config = dict(
    hidden_act='squared_relu',
    norm_place='pre',
    extras=['capped logits'],
    init_std_o=0.00346,
)
Each number is 128 + 32 x the weight over its row's rms, rounded and kept within 0 to 255. Layers, rows and columns count from 0. Numbers have three digits each. The size before them is the row's rms in percent of the matrix's.

# q: layer 9 attention query, 512x256, rms 0.251, rows 407-431, columns 128-255
# k: layer 9 attention key, 512x256, rms 0.248, rows 407-430, columns 128-255
q407 111:151128132063089175170097121122167129103184186081111160121106143111108094116095162064132117096111126078114126136149156065172161121141173067165117090142105127101155151116122153106110174095148149080130088151124107167170176123099095105070163161118152172131175162135083103111159157146148135171169144082074088106146049122109104169097128104144137077122194161111110125169126171137116170152132
k407 104:135074158108139154163106133108164160115113129147088146148149139126130082136120175128148109094133097159118163185165136130167174157068136172144095107161131111153119110134157167112174136151201130115154161096106057176113096182112164171145071137146166153080070073145141140083159097128145108141068163143113135158150115136130078144134063145086064103152086141128111189155145205142171112102132
q408 098:117122161149110192156134155196086112141156133159091101130158119100083138167119165112064133120191116065091123125131138123113177135105115085075145140044156169137089123110172117134111143055134142185157176104169165120130085098174131126095117132103075143113093134123107102121183111094152127099115140157149180090123144143097173067143105138120187119172125134129138140190118103094138077117125
k408 100:174165141053102115143153082144164141142099158121106149112185103130073101140158175147114129104128071121160125136149177128130125144166180186105086130139146118143128145195140185103145110169090177100125152154134149188177120107185185162166109083129098152129222201086140140073098110125187147130090108144096084158121156162106112170171103154156116110106148136142123065144177108161058111069110
q409 101:143128155114104130167100135123149104089142178148113118101106108140151160159098217089130156108118072093135100184133116077084135167092104174199165146132126086158117148074058175109175100137123152125104091190140132184179115156102148134129125152161119106099123193137168088145148146149102128127120213114165099112135098055169135099127091101195136130163075083123154123149080137165113060113087
k409 106:130130133088059147090150111131121205113152101141142155121100144150130178122142139134094166097171100101163129090119107130092123205151114130104108161110182138136150130101116126095052128080144128077136111167106169114114104154185135128138103094099133120185153137131162131172119150153118152122142183103107109099161120024082150154086110129119158097101133122119077126097131127092130180097112
q410 103:137127160118110148079155104084187101091088040100169130120061080131103085091158108158130136164119100148107138110117151125114106097100147140137118122125166121144078077119085110131118099153144085206121081178183125084153150149091161152123138131116082077131175188114102164178113169111147165112172097133165100132185121123122153126125139055192182123109138090159137113148117181030139138049142
k410 105:131109125134127111164083111145104078140111041116135164139147117139103152181141182136104174109117115115125135132095069187157167135079090083183132116127155115146122152194076124149106160099156151114138164160126053077158101124145054115149117114086170077145100125107123129117114075133087117077110160127164094171099121143146081078095141134145099121098154173159155161112133147105146188137062
q411 106:184121136176067119121131137165142127118098098160127115098109160154133186173086087116087145116130075087108077111117074058052124118205114116133190187094100156159106098127115133125119144151121132133110090180121128112093142159121124084150103107159112137123131075147147166059142118150192168149155094122072086172099159154116131170063132094142085153180189209111181090082131124162096119110160
k411 114:153134096148132157124213096153089136139099092112139120115148127126140146132112115130145149075113083132121162120130148142152109111133184165138157127099122153068130117121059174108156108096134146143130129164141145142153104174145138094113114124136173048122128082125110093191152170124120153118137177146080144111087122137156147153139150215134150139144144156169140115107074145068139144181120
q412 109:092147120105108125068134125108146132118108070118147164182101131095078139036142075115085092080146102120100133148088117145158091118110108132159138154121117114153088081091138175153152122142151059102129083086123172182153106056127099116160116133123143136153101133144105184162148148122117086128166183141150116128115168171154127069132108192160077151120138158103125096116167115239138126110124
k412 110:159114129159094158142098128124178141094156153145073096160130133146108137134116124070103136129131194153152137074146122106153154142163182108160158142164112127064085078134120150108061108108170078092081099119156151150107121101151114125136170124151152137121123182124084116062083162123101127141130131133183189198139130149126160106187197235131110101134108158168157114137156144147144120113156
q413 106:095138151132164116179068142103133145126069132123094086059159095159100089160181155146177115096092168137110110109120113123099136149148143103149104099141155163142158142145173201137129141168132167207166112141122117115138144113105102118147074119138135131163154191141075166163112184095152137136112160100161075139088147073167126201073101099170126137119148081125150093070108139107158161097217
k413 103:142102183135087105155127164087110117111093141112085130131144090136155150146102103117159154114154076156117128136102138142133114152116058172116107067071106067113163122086103137091135128138080119116095139214069117104098086146125143162115162156099120174118165134117152115064179119131115114164114110098103086137125119145089119150125167098136089192092129142120162076178147123103112085139091
q414 107:178149149115124131128141124193106109108162127126138174141140118090098070178096124149157179184154048162031149118173146091115156126115154136103149140123153066165133100156127101133154071088095134176159133054142177088111139188152153136109082126148105104199125132047124108129122130127144152136179134120188171141118148123088092107104129143107126147129178088131160109140149110105148139133164
k414 110:047126102103172127140191105048092129116126098125115120102161145085124085104154139159167125125070101117123150203152093150123144140119171161138157121129104108071130156125131101064192123136150051139197157118078191075163126161159031084107114131115128150106142172145181099170059135184119136179159087101118191136130115088073120095113140127143134110177107140131112149110132118123087126139090
q415 097:070127173135176099107084115115190111176124140158131080152147111130069080091190091120097115146122093119141134088144102121144139111152143163112096162145171140105135125130153109115081127114142107181161151162166144082136163158112140094116142120151143186109123044123157120088111067105128172115064132158115174114116158131115047122074095152140149123129078111085112145157157147105135111118138
k415 116:087128093094106198113205054129135066163170192142145141094105079130115046110110152093114154126163107134185136133141126084159094091100148121118119186103119140109189098100094145126111084159157158086153125186049125201098138100134090114111140125120123145128093121105091103107155130181183125180155096123146108103114106085095146113195118174156095088143126144117134156152152087140133084081064
q416 116:132158168152157111076167049083118076110122127134144164092100096079096132135132152130129105042171134100138121148105129141150069154141149136150147140114188097152064110084120092156162188141122089135119172089097103145136113070104095127106088138075072178124212117053112157124162147158213123125119143148099149116108113122075135071109158129092139105042154152123126151130005074142097146110116
k416 090:148210066177082162159148125162129120173193151127131096147178104172106167142094150141106138129074150160114104070067126181140140119061179136106183149179086119196090142144066084090146097093133162082126126165175137204147086140121099101143136162119142173135146092141148085103121141085132146102109108074199181100080144125080212119130185136142071137154065165165166122106096112062162183187182
q417 135:082197133125191094076118099186117072137113147105120126077143090117114115103183106162173091116195171104133118143106211197141119179178100151172136122111194078104119108041139107159154188120166078099136159098122124119139094118117149138078095116083109153112154125082106096155109092178203145158086146179096146098157163080156100093152140142104157106081100100081168125165060079143074148127098
k417 089:166083156136128147064147188132080159100094106142122142128178125132133134196183073118094116105152196093136114136189107137115103102105095173128079244104116186130104138157140100115141167154117130122175102123096113125163118156130127190122221157156124117075184050085138148144174049109159160100116110191117123083101158121135130108113095155103131084173149139146145129099090080152128147135135
q418 105:132138089093210149111169085138122119101116139105102181144149110101142098159171084138171127128169139136177153185078196145194154131133148115164157087130149114108138096111118107136125167106146146101092118070078140128139141135195115195142212108115121163153153209149107101142105113158192148107097152120126128092170116119157140092107097093180127108113144113086160099149119106113130136154116
k418 093:157138129129130106192165129072093151125193129129132112148076163114111147142106131097118211094108121083115109125147110086096131101082232121063158155163114105178115128136115110128106072123140199150112079105155065123142161127115095119091098133144134131117135053108141160084150186104105128162160102112089144207168121137071151139111107099124132171136112168102114183106094087122175111094101
q419 136:141063148094109136175157195058171176164145126122135132164165128122119175102090092103152178158054139110099133150157102128132180123061154159097149146112107178122166130167099126129144130119121162124142076138152163111144139180076147140128174107173181113113119100179143109093153142104084109119181131118143095153191133190134172067120138134170107150184111141153109168082179205113163133174110
k419 095:140132095109168092187153147134131094130150137117164136158207167155179149096061089128181120091085061133129096159157092094136072158162107144145084083162030139134156114146151121118124120133198144157102083151107123119113102075102178093091093129182134184169070146075156130113142144105089095117175115095095142139130142140204157094099141142131145132147043164091122147129147168061108082126196
q420 089:090088130057148142128115120153154147134103192110145113170085128110131098095129107154117178168126145139151099117176172103118147112135113158183148060112127115130115078121173142083105138141137076123182100079148070080085102155161124134131141160084133150122134129066077174112171085148197187141082116041071096140135068105143118150130166100083106153142133124080123088170116105123103079082074
k420 099:217143130121082144137072114098106132102142129109123133074048168176099099158121163094099098104090169098153138069126043128115157148092198184066129145103132116150087120146114122094081135117119175154146181125136079141153109172142119093121130156137143131103135067135146126116160102087123109149132136106092092154144132113065127175112127133164180141141118163157174148118119144099181175091119
q421 127:087088144137130090116140175061129131206128129079197108161098118141099143054101130117179105156063154135126149114184106145120097136143032187141124174124079168112163070143165125125128134148126108140124104105115161101141116138097175124078099093140092161078138089144139097098156147126122062105185079153112106156154135180142114087141075135112148126146113142116149126093102139150115145097088
k421 087:128072150122106179143139120116124137149197145130184135174154079120111115118112135129125170117155178157091154127102091176088153087065131189180076123121129132120115109072164066161123157152110116143043188140122144093168121096128038145120108108084067157129151088145100068105136125178117130175118052057115112166178108061103130148068128079127084076141108154130177158106132065109098123161136
q422 100:112153149195046184136097158130102141133097083150136083152099086185112156096131149122166116077125161190133158077127129079065132088151162144114174178135136115136163113139149140160168140200113121117099089164098121136149167073120105132119121155086200148138102118131176141157135154125089091170109133104121103188108124161086154173101141144141149146134144222169176104082161157114136155135232
k422 090:085132115167145106158158057164147147141142090166163168107185166099146056127129133192134077174127124092133137137161088144103215120131119128133151167121095143109131125148148153125093112127154135065139117188126159135076123064087145123077116060223137109127099112131161147148162114111107134178083165136143099195168107166138121122135158140126159136125170185129114131106157134114179146109147
q423 090:090122139152136030172102126157142100150154155141175101123125084123140177139127156197118092126113145153132119131086114134162096091116138122157069192147150168125204141089137111149184093161162140103061134104066158134178142142139129131146086132175118097139156088095176093204170141132122118122144102115101114102086103117087139136118081112174164125101146148160155104102085147130156138140180
k423 085:062178125170164127108110138116156165102096091103121178077104131149165135137114157093147061134141137130196162126137064124189106161136068134176097100146168134131152161190180171126062122102093075084133123148100130042105098072211175104058117077138116153154121175142122068098139171169151158138160148134140146142124142130107140139093102093100144073118164142155182147098169099079105162112153
q424 107:106111140168065067152061093176099116106182175147106085071118162127097165098151141146159085094155114062092119114173111138054077100118103147164100135140116152131149149134132158162162143139178123140116128167169094205168121151104158096115110117122114108188136088103085062135129083192124116112116138074180139116097093108071105163109143132104174046119181111127087146101124056115111141119128
k424 103:083134160104158131162123168167188110129069100156139140155142088067180083101118084092126148123118132133104163145114136146164114174157122154132075089129137108095161117108090087087124100080129061127143172104093161137143124126083176187100066070125118155128050173153139108135103112170130145131109105144135129069115150134186172083106108168113118142121097091160090169170201170151068039204116
q425 109:138092140189043092082142141123109179131145084110075083189126116132134168131110138134154153069121079118095070102119140087060117132089184177108054144115100109160085123079108104178106103124111106129101117187117182130116141108113124113171119173153111159089114133160193179115139135136120196132162117121170176112078178099046164160127125172159080087127137141161110211069125132119136168124143
k425 101:145140124216109190098102126121126215138199108163096126153153189164093157097118157084082115134089132133161135122119089108101144134145164089122131113157154136125173161134151097118093140072134193104092086163150143196120116090156134147108090103120116124099158166081134064125153090102072131126105146161118151120120201136090092130160214057095167115167127112142131139145133174098097166091164
q426 098:146108167106088164121185147127049131110121116153079166168157131104115121126153112115126126127087044080119130134152108079125166172184158172090147136161138152130097098163093177179077085108152148153111101107177114104123103107101092077150156122096181101149110098143173183095148113107125187127130117103127113131118142136147112127175088164157129113150155183158116204088130108111169123042132
k426 094:170092177194091135181139138107116134125161130113113123113081129161104125166184168059149184093115091153162110131119113150098090091137164086130121125165146143119104179119094113093106110097095184164097156128085132110126157150165079089121116130105154137133115084103139154115149092099127185090082180111180168149119115091128150083110181191137096098108185216151107185097132132115153165106086
q427 095:145173100144118136164143128126171093133072093121156152128114111075186160155103114162089089172129123113088174123113183108151124113153139092164163134148164183110141222117108100130148114150172136052131108130100127119167157091147124157186150138155114097114145138132059100116106096137123128092187123141126119113158146153118155103190119134098186191100193093093151153139095106157126097122130
k427 104:081158129112148130071131156158173117126120145159131156114146072186170123122058077153149127148159168121180126114091097142169093151088063152114125129142076128121157093143175180170159134157101108128184174098143112170155091114102126095137103169116116155093105178119111103163126147119145101169162161144125094147134122127162120103086171146104062099089165111111124135150127167113118112158183
q428 107:155059190092117146085056135103131119126070065112062114122161200102099138116105084055119104111104117102160113140131097155089156207181149194069101113142091134141146101097106112146146140120104117147144124152167062156080070128102189132146104154100161158143117072156146187168089103126077151112087145103118149100109157163171164116153136142090158160110092138131117118132095134061120131096194
k428 094:191115196140088127129084147110116088089154148090105126053122136158177148117189121120071125100113178118123100108096146144143106142074156188059164188136131150094086092146070166137149147161116111067117149155136137202135187199135112082091162136166091141161134146154097185133091134179126145106177104119090138134133076114127112143163125150106144148147171122084166152155167147122165136123100
q429 110:158182100141108123176106137066170151175131079097095139136171124130135089097153145105132127125104116126144136213103133065140141146087157137104167174129156095124116077129157117140129082105118096117178067118165119134134136153162110116130225131133166116119136179151157193125119163094140164163173152192171155134158142115088090116062125144116107110156142154143126141144171154131146138086126
k429 107:174138130154117152100124191099128117102150091140133121093082105157103076132180112096054122088167129117141071125107088089150134160065174102093166150118037172140115133133070097116157072115085161166167132168148143133151114160078098078169130140102088142165179113129112159169128109101156150142103130137234147178119104168135134142138075118153172117193131137181088097104089081117085149128165
q430 118:129173129089163154140081090164149106124150177095135176071097111072123077154104101118128072111122128126136152106141113189160076134071106101132109103154119078100136102121170177134196212161209080143150117155121097119133103190077150170110107096099149124108155153086091128169140107176145139151135123112122121052162110152137102120146140083064142127117163117126090117151103096164128156113119
k430 104:186163073156110144110125113149164165046103103125178095129158095083161065126150165112108093168144112103143126126142117149156186095088066072149142102110121129145136182000174137112128129163108083137207093091156165212123126125133148141130127093174151113128173171159092121100115088153123121099084141180186173147171158115209117171149103102145140139123123140141106131094100055115077118137090
q431 108:213142152164087141132176136119109190058120130118081140133092130202145152169160118086116140106088137116174149081096119107132151151147189087109155190145072163118127136142059133086098150082084151127126064090098203152154118137137080117168186181148141156140122084169212101114096097126073116143081141072153146133161139124112191213161110207123099125177118197116176083118125128127086119142104